Each number is 128 + 24 x the weight over its row's rms, rounded and kept within 0 to 255. Layers, rows and columns count from 0. The size above them is the row's rms in percent of the matrix's.

# layer 7 attention value, 256x256, rms 0.262, rows 152-159, columns 64-127
size [ 93  88  80  85  87  97  82  90]
[[108  97 146 127 102 128 141 111 134 106 170 134 122 131 108 132 148 124 138 131 105 122 154 136 125 112 147 135 110 145 131  73 126 110 165 159  52 110 153 161 147 134  97 140 119 129 137  76 159 132 174 123 134 111 114 135 140  69 121 130 135 127 156  57]
 [167 108 110 118 157 135 111  98 144 100 132 131 157 196 127 133 104  95  98 124 142 144 144 147 124 130 190  71 146 116 104 146 142 111 116 122 174 115  97 138 125 124 128 128 148 125 133 126 139 118  88 159 142 109 135 104 137 122 163 122  88 153 155 134]
 [ 84 163 113 128 114  79 146 130 101  80 152 110 149 139 147 118 144 182 148 151 118 151 131 111 102 152 122 153  95 121 129 128 152 151 146 100 136 110 150 114 121 108 137 172 111 104 118 139  45 136 128 118 106 117 104 143 144 121 130  97 136 128 153  67]
 [169 155 120 133 108 157 159 134 127 155 163 112 137 147 106 125 158 134 158 120 161 153 136 128 120 173 160 155 151 144  99 129 150 135 147 123 120 158 128  87 119 102 126 123 119 131 143  87 161 130 119 119 102 113  97 152 102 138  97 145 100 132 130 106]
 [146 135 158 104 140 140 123 141  64  97 130 139 112  86 156 144 150 166 131 135 121 151  83 147 139 102 106 122 154 178 158 132 138  87 140 147 161 132 131 126  98 142 120 140 139 188 184 131 148 142 167 123 148  64  95  98 111 100 133 156 103 139 134 148]
 [165  87 135 134  99 156  94 113 121 135 127 122 100 126 199 122 164 145  91 138 132 137 110 119 131 119 133 145 128 202 100 147 118 124 135 113 147 122 136 175  82 139 126 129 154 120 142 111 172 115 118 161 117 153 162  82 120 126 128 142 130 116 114 125]
 [101 110 112 111 112 117 142 120 122 114 157 154 140 110 112 164 139 119 120 154 130 127 155 131 143 114 129 170 178  83 140 139 142 107 149 146 117  92 110 127 173  97 130 115 133 122 134 130 140 142 135  85 152 145 110 190 147  97 121 125 157 114 119 134]
 [147 102 139  91 124 157 106 117 119 161 177 109 119 143 161 124 109 131 135  99 102 156 161 121 162 111 108 143  75 145 119 165 138 187 116 146 120 137 100 124 116 128 122 135 130 135 144 145 179 128  62 107 121 126 152 134  61 135 104 133 122 126 117 141]]
# layer 7 attention output (transposed), 256x256, rms 0.217, rows 152-159, columns 64-127
size [ 91  89  86  87  86  92  84  89]
[[139 125 120  75 116 129 125 127 172 104 118 111 102 141 137 133 128 130 125 138 144 140  96 162 126 124 151 129 113  71 167  95 127 182 114  90 125 122 144 143 141 147  89  87 108 148  63 121 129 134 159  97 107 154 123 122 127 106 190 112 168  77 104 177]
 [145 129 132 122 131 170 126 126 128 120 108 128 173 143 156 148  79 133 135 102 143 113 154 116 114 122 128 117 144 155 126 121 154  94 127 132 137 133 117 142 120  98 120 119 103 125 159  85 155 102 104 144 129 114 162 120 144 146 153 144 109 104 125 108]
 [113 125 119 157 117 110 144 167  95 108 111  89 123 116 137  91 126 127 124 152  97  97 130 156 127 145 178 134  95 141 149 139 159 149 134 113 134 103 163 130 172 117 140 131  99 104 147 131 105 135 132 162 130 166 118  94 112 101 142 131 122 112 125  96]
 [115 176 127 151 118 166 110 165 112 120 122 103 135 124 133  86 125  91 147 161  58 137 140 133 121 173 145 134 154 123 130 142 130 139 148 154 108 123 146 151 117 116 131 140  75 148 119 146 142 154 140 118 142 124 161 137  90 138 118  92  87 110 144 141]
 [149 124 160 164 166 136  93 120 132 130 147 143 119 132 150 100 116 144 144 129 120 147 136 138 103 121 114 123 154 143 173 115  83 145  95 107 152 137 143  76 127 141 177 164 166 163 138 152 155 141 114 117 164 100 150  86 134 152 116  85 145 120 175 168]
 [131 122 122 150 131 173 137  96 106 102 166 104  87 142 142 106 140 139 144 158  82 106 114 129 114 101 139 172 155 133 118 124  77 145 109 162 143 128 119 133 114 118 113 131 139 102 137 138 134  96 106 113 101 142 165 117 127 135 121 119 134 111 119 160]
 [126 117 132 142 162 134 147  95 154 136 141  99 149 136 127 132 146 117 114  90 166 127 100 116 128 128 125 136 154 116 112 149 120  76  73 121 159  54 122 127 142 141 169 110  91 142 121 161 109 155  99 120 137 142 126 126  91 118 108 132 136 160 139 154]
 [110 127 129 152 114 139 156 124 112  70 174 139  90 162 125 110 152 103 136 100 110 145 132 129 116  66 125 142 132 135 137 149 143 127 112 138 141  98 118 111 111 131 130 133  99 136 135 131 150  88 134 138 126 136  87 130 127 186 119 153 123 138  94 179]]
# layer 7 attention query, 256x256, rms 0.12, rows 160-176, columns 64-127
size [ 71  69  68  67  80  72  86  65  86  74  82  89  62  95  77  94  87]
[[130 138 123  87 150 115 137 133 122 125 148 161 138 106 118 139 176 135 148 152 113 102 122 112 134 169 118 112 152 162 151 109 153 140 106 115 145 178 179 118 116 136  83 135 113  99 141 118 182 140 102 122 103 111 122 133 119  96 133 159 177 128 117  88]
 [121 124 152 143 112  94 135 109 169 135 149 131 153 136 126 159 129 168 152 164  96 113  94  99 128  72 160 119 152 160 133 141 135 136 126 134 151 151 184 119 190 128 107 122  94 126 157 153 146  90 142 153 122 147 159 133 140 101 166 116 135 152  94  85]
 [165 122 168 160 122 122 124  82 135 116 136 170 138 122 114 127 164 117 152 158 114 125 160 120 104 130 157 122 103  91 166 138 128 103 156 154 143 171 179  96 149 121 168 165 110 183 116 109 121 119 132 224 127 164  94 115 134 114 147 137 126 141 125 120]
 [116 154 154 138  97 152 143 120 131 134 126 104 131 126 142 166 129 109 113  98 129 178 182 157 153  77 143 150 115  95 117 143  99  99 137 163 104  93 107 181 143 141 154 140 103 133 137 147  77  84 169 124 181 161 124 112 146 133 127 100 105 137 158 151]
 [132 113 173 213 119  86 125  90 133 100 157 151 100 115 138  82 129 146 147 106 106 163 119 121 120 118 131 140  92 140  98 130  94  95 156 153 144 139 119 124 158 142 198 130 109 169 174 134 141 120 129 160 149 139 136  84 144 140 152 129 123 110 118 122]
 [118 113 132 140 111 102 157 119 130 158 130 129  89 138 150 109 129 161 102 101 133 147 135 171 125  94 148 139 133 109 143 176 179 130 128 126 155  95  98 176 143 148 135 108 114 128  84 121 126 152 147 158 158 175 131  91 126 153 125 138  74 153  96 100]
 [ 81 170 171 194 138 128 126 111 137 125 107 154  84 152 153 121  95 126 150 100 123 114 110 134  87  99 150 169  83 118 119 106  95  96 146 147 137 133 108 130 128 135 155 126 149 145 154 132 148 101 167 132 136 116 149  90 113 147 125 110 121 141 112 132]
 [ 82 135 133 141 122 164 117 160 111 173 145 162 112 175 146 147 122 129 141 108 121 138 189 180 128  90 159 157 132 152 103 147 119 141  93 121  81 110 133 177 152 107 123 130  83 180 131  99 109  67 112 142 138 186  93 140 155 127 154 116 167 143 100 132]
 [160  98  88 106 134 159  99 146 160 111 120  94 190 147 118 131 185  90  85 147 183 110 170 141 163 174 104  84 131 125 152 146 136 161 141  89 131 119 145 109 103 128 126 125 117  81 129 144 110 146 125 124 114 115 121 179 136 154 154 145 141  97 139 128]
 [122 117 131 114 161 148 117 147 120 136 119 102 115 123 114  92 123  95 119 127 115 113 140 175  93 167 137 145 150 111 120 117 113 126 133 145 115 151 108 103 154 142 141 131 145 116 173 137 133  93 141  90 146 130 170 141 107 168 139  96  98 109 156 127]
 [102  88 156 181 113 145 124 160 148 103 129 136 134 144  93 113 116 130 176 117 178 146 162 143 145 110 151 145  64 150 157 136 106 122 170 141 149 117  95 136 106 131 147 160 148 146 142  84 108 148 109 153 104 141 114 145 143 110 131 105 186 153 113 129]
 [124 119  99  95 110 144 120 154  91  99 115 103 167 109 112 107 173 121 114 120 122 126 160 144 163 183 137 135 153 130 156 132 148 148 136 101 164 135 131 131 141 118 120 123 123  73 117 131 105 119 129  80 141 120 145 135 102 143 153 125 149  79 120 124]
 [ 94 197 140 124 146 142 176 141 173 131  92 133  97 130 155 110  78  98 144 111 158 119 154 109 109  85 133 128 139 160 111  94 126 165  90 138 142 105 164 116 153 151  79 128 170 132 128 119 134 122 122 169 114 160 163 103 149 117 120 123 125 132  77 158]
 [108 134 129  69 137 129 125 123 105 120 140 153  88 132 124 105  83 138 125 141 101 128 121 113  96 105 153 169 127 122 137 122 118  89 132 129 130 158 107 135 131 134  88 120 150 134 107 115 185 139 138 140 163 126 109 114  93 150 125  93 110 173 120  93]
 [158 157 144 142 119 136 117 104 145 145 125 138 117 124 134 137 143 124 130 118  84 123 116 129 121 151 121 169 175 157 121  85 123 120  66 119 146 142 142 146 152 128 128 121 132 130 158 141 138 117 109 132 113 120 185  57 110 164 112 137  86 113 136 123]
 [170 124  91  58  90 187  88 144  98 118 112 123 132 140 116 102 142  76 119 157 127 141 190 116 136 195 118  84 116 172 121 129 127 128 111 126 124 113  86 148  97 121  87 109 110 106 122 131 134 154 132 166 183 151 106 120  74 143 140 143 122 124 151 109]
 [109 130 139 148 153 141 147 138  94 127 107 130  89 126 109 147 143 142 155 132 106 111 136 152 169  89 134 157 148 154 117 130 111  89 100 125 112 185 155 121 182 101 125 121 117 120  72  88 134 101 146 126 117  99  95 102 113 113 107 152 132 125  86 147]]
# layer 7 attention key, 256x256, rms 0.131, rows 160-175, columns 64-127
size [ 49  52  61  64  65  75  71  80  70  76  76  80 126  75 100  88]
[[121  88 147 155 116 133 116 111  95 137 152 127  88 128 106  98 142 109  95 146 111 135 144 129 126 154 120 141  83 127  94 108  91  93 120 116 132 181 146 105 105 125 134  96 109 129 164 142  99  94 123  89 161 135 101 154 133 158 145 131  67 157 138 148]
 [135 111 126 104 137 130 106 201 123  97  68 115 111 126 137 135 129 127 147 124 174 152 115 168 139 175 112 129 112 117 142 169  88 126 158 129 146 132  77 113 120 119 188 110 163 131 118 133 114 124 128 138 152 111 134 112 103 110 157 144 136 139 120 127]
 [113 112 108 122 111 134  80 140 135 151 123 107 174 105 135 148 137 140 102 145 153 137 124 129 125 156 148 127 111 108 115  90 101 173 120 129 140 100  97 132 140 178 135 129 113 116  77 154  97 139 149  81 104 113  62 164 147 128 105 123 149  70 127 143]
 [108 133 133 163 103 140 151 136 137  96 107 129 163 118 101 127 136 124 183 146 143 111  84 134 102 149 128 137 143 115 142  75 144 122 149 170 169 117  80 127 121 145 208 125 115 169 125 136 151 144 141 172 138  66 134 147 139 126 112 107 152 118 150 126]
 [ 66 157 124 142 118 126 144 133 126 148  91  97 167 148 145 147 161 109 119 123 187 185 108 125 136  83 127 171  95 121 111 152 121 156 147 129 100 120 110 106 144 156 132 137 143 121  74  94 102 144 184 131 131 125 139 162 139 117  89 132 138 146 169 112]
 [ 98 149  98 157 145 156 131 159 134 131 133 133 110 126 128 152 142 155 104 137 154 135 131 127  93 132 159 103 121 136 124 131 133 108 126 137 117 132 157 139 129 128 178 156 155 116 114  90 169 146 171 150 127 157 146 105 125 147 132 130 160 138 161 150]
 [ 95  99 189 150 107 140 145  93 144 125 122 149 152 132 128 114 128 136 140 119 159 167 121 111 113 113 139 150 107 145 127 159 125 159 162 166 138 121  78 151  86 116 151 133  71 131 137  92  95 146 137 161 106  99 110 111 151 162 136 105 130 133 145 123]
 [134 151 162 158 128  97 106 109  97  97 117 153 134 167 133 140 117 140 120 110 112 186 151 114 133 130  60 136 115 129 151 108 101 148 158 133  99 135 105  89 117 149 124 107 166 128  91 128  86 139 132 109 128 114 101 137 133 128  80 168 168 130 141 128]
 [121 141 125 144 105 113 124 136 135  92 140 107 128  87 141 125 114 113 157  81 111 117 123 122 148 136 136 143 144 148 146 132 139  91 104 103 121 141 176 142 166 134 126 146 155 130  88 158 123 132 105 129 148 148 144 116 112  84  93 166 152 149 117 143]
 [132 145 134 153 129 121 117 128 124 144 130 180 115 175 120 133 139 138 141  86 181 142 138 119 133  90 105 130  56 116  72 141 101 131 146 160 121 102  65 139 132 103 112 133 153 111 126 113 130 122 133 153 125 106 121 104 131 127 158 150 155 124 118 137]
 [145 124 117 128 145 163 163 172 156 111 100 139 116 137 138 151 154 155 131 132  84 109  96 148 133 171 126 121 174 168 119 124 142 174 103  98 146 169 122 105 128 110 102 100 149 109 124 133 100 146  94 105 121 121 120 161 132 124 127 125 112 110 154 102]
 [112 163 173 142 156 110 131 142 124 131 125 142 103 120 169 149 101 116 145  68 153 132 128 142 128 134 120 142  99 117 130  80 124 133 140  84 127  93 120 153 128 100 165 135 131 125 154 110 118 167 166 105 144 125 116 174 137 120 139 125 160 101 118 120]
 [118 146 128 147 149 144 106 118 107 133 125 148 152 122 121  95  78 128 143  72 139 146  87 127 105  71 155 143  96 134  76 157  38 123 151 175 124 124  84 125 127 148 129 149  99 141 126 113 136  86 176 118  78 103 118 131 143 131 144  83 145 129 122 134]
 [148 116 131 124 131 115 127 136 134 112 129 106 112 108 154 129 142 102 118 104 123 126 130 115 138 147 137 111 114  88 121 122 121 133 137  58 122 120 150 116 176 114  98 118 165 109 133 148 128  95  87 118 174 187 127 128 114  83 142 176 127 117 104 124]
 [127 162 162 166 126 114 161 174 166 148 107 139 132  82 114 150 115 129 116 143  77 105 125 160 135 162 140  88 214 122 100 106 167 155  87 122 112 131 110 105 129 117 104 133 106  89 157 127 131  99 118  94  90 131 169 100 107  92  87 124 128 126 137 124]
 [ 90 130 139 153 125 153 139  95 126 118  96 125 162 124 151 106 116 120  98 191 133 147  86 105  73 122 140 135 150 150  99 114 132 181 113 140 138 156 165  88 130 170 110 102 155 134  93 102 118 117 137 138 124 130 144  83 112 110 128  90  81 127 138 131]]